Each number is 50 + 10 x the weight over its row's rms, rounded and kept within 0 to 99. Layers, rows and columns count from 0. The size before them is the row's rms in percent of the matrix's.

# layer 7 attention value, 128x128, rms 0.0629, rows 83-93, columns 0-63
121:39 35 43 63 54 45 39 61 46 71 44 41 65 51 68 59 54 52 47 51 52 58 49 51 28 40 47 65 46 47 41 49 43 34 47 42 47 69 44 39 48 78 47 56 47 48 47 61 41 57 32 44 58 47 52 57 65 55 63 43 43 60 55 58
095:42 61 35 52 51 42 65 51 61 65 42 67 47 52 57 40 63 43 54 52 38 30 67 45 37 60 61 34 66 66 50 54 56 47 42 46 42 40 43 55 51 49 52 52 61 57 48 40 48 37 52 60 66 61 62 51 53 45 48 49 36 45 33 55
108:34 39 50 60 55 52 29 26 52 45 55 60 70 37 51 49 39 62 62 36 32 44 45 59 46 52 34 59 38 62 65 59 46 46 50 54 54 57 46 40 40 61 44 52 51 58 43 57 65 41 56 48 52 53 63 48 53 45 72 51 66 44 55 55
111:48 40 57 54 67 43 39 58 64 51 49 46 54 48 65 44 56 56 55 59 40 51 52 53 47 65 48 45 50 74 71 42 45 61 61 54 47 60 53 58 35 55 55 33 45 48 57 51 54 39 57 52 49 55 48 39 50 59 57 49 52 35 66 38
106:43 54 54 66 60 48 43 50 51 65 51 48 86 36 63 56 50 39 39 47 44 38 54 34 36 37 49 51 47 66 56 53 52 33 53 66 50 82 46 54 44 41 55 53 52 60 46 41 57 53 49 38 47 38 59 43 40 53 52 34 53 52 45 60
110:49 53 46 46 34 51 55 39 67 51 47 62 24 52 51 42 39 46 55 55 64 52 45 46 51 60 65 49 37 39 42 58 41 47 50 33 31 47 59 56 42 29 39 49 52 44 54 19 60 36 46 55 57 52 48 54 39 33 45 58 57 45 52 35
094:56 52 39 53 70 49 37 41 66 63 67 41 70 24 47 37 45 39 53 50 28 47 47 55 43 60 53 50 49 81 51 48 45 42 58 50 52 65 59 45 30 34 38 39 37 48 42 58 39 51 49 49 48 52 40 55 44 47 45 41 74 63 51 45
100:49 63 59 51 39 57 33 48 38 48 42 44 62 53 31 58 58 40 47 53 51 48 50 61 48 54 59 49 54 26 48 71 85 42 51 52 39 60 40 52 60 63 51 63 62 33 39 50 42 60 51 51 42 54 54 58 48 60 63 55 38 47 49 57
119:62 46 28 51 44 51 63 77 47 41 53 44 41 61 42 53 71 53 56 49 50 48 46 48 55 45 49 48 43 27 38 47 51 51 54 59 43 43 71 57 47 31 58 48 27 60 37 58 57 47 41 54 59 35 39 43 44 47 34 61 49 39 54 55
106:46 36 61 42 57 55 41 32 62 56 50 56 37 41 60 59 48 50 67 46 58 47 67 43 56 57 51 70 44 19 45 55 56 56 54 42 27 49 52 49 36 60 32 50 43 54 53 47 46 51 34 60 52 51 54 54 60 50 45 52 41 52 51 61
117:45 67 43 33 39 37 69 55 54 30 39 68 19 64 38 47 56 41 50 53 55 42 48 60 80 47 71 53 66 34 38 45 54 44 58 42 58 25 47 47 61 48 51 53 69 50 39 39 45 56 51 53 43 48 63 46 52 37 42 59 55 51 45 59
# layer 7 attention output (transposed), 128x128, rms 0.0405, rows 83-93, columns 0-63
119:49 53 63 63 44 57 68 51 49 59 74 57 48 57 60 73 80 81 46 39 49 58 38 30 40 57 53 41 51 55 62 52 44 58 66 67 49 57 43 47 51 37 51 46 55 51 60 56 32 56 55 53 63 59 42 61 58 60 46 55 51 49 48 53
106:47 62 54 68 78 44 37 48 50 38 48 54 55 61 55 42 43 39 42 64 57 46 54 39 49 47 51 51 37 40 38 49 31 54 49 32 57 39 56 53 36 48 46 57 46 47 62 62 55 50 46 33 41 47 42 48 41 46 34 58 60 44 61 40
112:56 46 56 65 54 52 43 66 70 47 55 54 54 48 45 44 73 28 40 41 48 47 53 32 48 52 45 39 48 63 46 53 55 65 64 45 60 49 50 39 67 40 33 48 49 34 69 56 54 56 47 37 46 38 32 43 37 45 52 33 52 51 57 62
101:68 57 18 40 55 52 60 52 47 63 47 45 50 50 41 41 58 62 43 52 52 73 45 57 66 49 70 59 47 42 53 61 45 54 43 61 43 59 27 40 43 73 40 26 46 63 58 69 50 36 45 46 56 41 38 55 66 67 49 59 52 51 53 51
121:54 51 48 35 54 61 57 55 50 59 60 46 69 70 45 58 47 57 48 35 63 45 47 64 40 28 54 42 63 58 71 52 38 40 52 50 50 37 68 48 37 34 35 53 37 35 53 54 59 34 55 49 57 54 61 42 50 42 40 46 49 44 53 43
113:59 58 56 37 43 46 49 42 58 32 61 55 56 51 48 48 48 51 52 51 50 64 48 46 41 43 53 54 47 39 58 50 47 63 52 46 53 40 56 44 44 62 51 67 64 29 53 36 38 65 47 56 55 45 53 59 67 43 73 35 50 30 60 44
120:54 45 57 30 55 40 56 58 56 42 73 47 51 53 50 27 48 52 27 30 46 66 42 40 55 48 40 38 43 60 45 65 51 47 46 35 44 65 44 48 33 55 44 36 51 39 45 50 65 38 36 57 44 56 71 53 48 45 48 54 42 40 44 51
116:64 46 37 57 34 58 63 54 57 30 43 33 50 58 51 46 46 42 38 62 56 60 56 34 35 46 34 53 59 58 33 52 49 55 48 58 53 57 42 39 56 40 56 68 62 57 71 53 56 53 44 58 39 59 48 39 71 50 45 36 55 50 38 58
115:31 43 40 34 43 50 46 59 46 35 59 48 37 41 33 58 38 46 74 45 45 55 49 46 45 48 66 63 63 46 50 49 32 72 63 54 35 59 42 45 39 50 39 54 69 61 42 65 43 48 51 48 47 44 56 54 51 42 54 40 48 53 42 59
101:43 54 50 54 43 28 51 44 60 50 43 40 49 37 51 59 48 52 58 53 47 59 56 59 60 41 51 37 46 26 66 53 48 59 47 41 53 45 39 44 52 50 55 54 55 67 60 50 52 47 43 54 41 48 49 68 66 41 62 33 41 44 34 21
124:58 35 43 59 59 36 55 70 43 39 54 55 61 33 40 43 40 45 57 46 54 51 57 36 49 57 46 68 53 47 70 40 47 45 28 51 54 45 47 37 33 43 51 43 47 33 39 47 44 53 46 45 53 27 54 26 42 59 63 60 68 38 63 38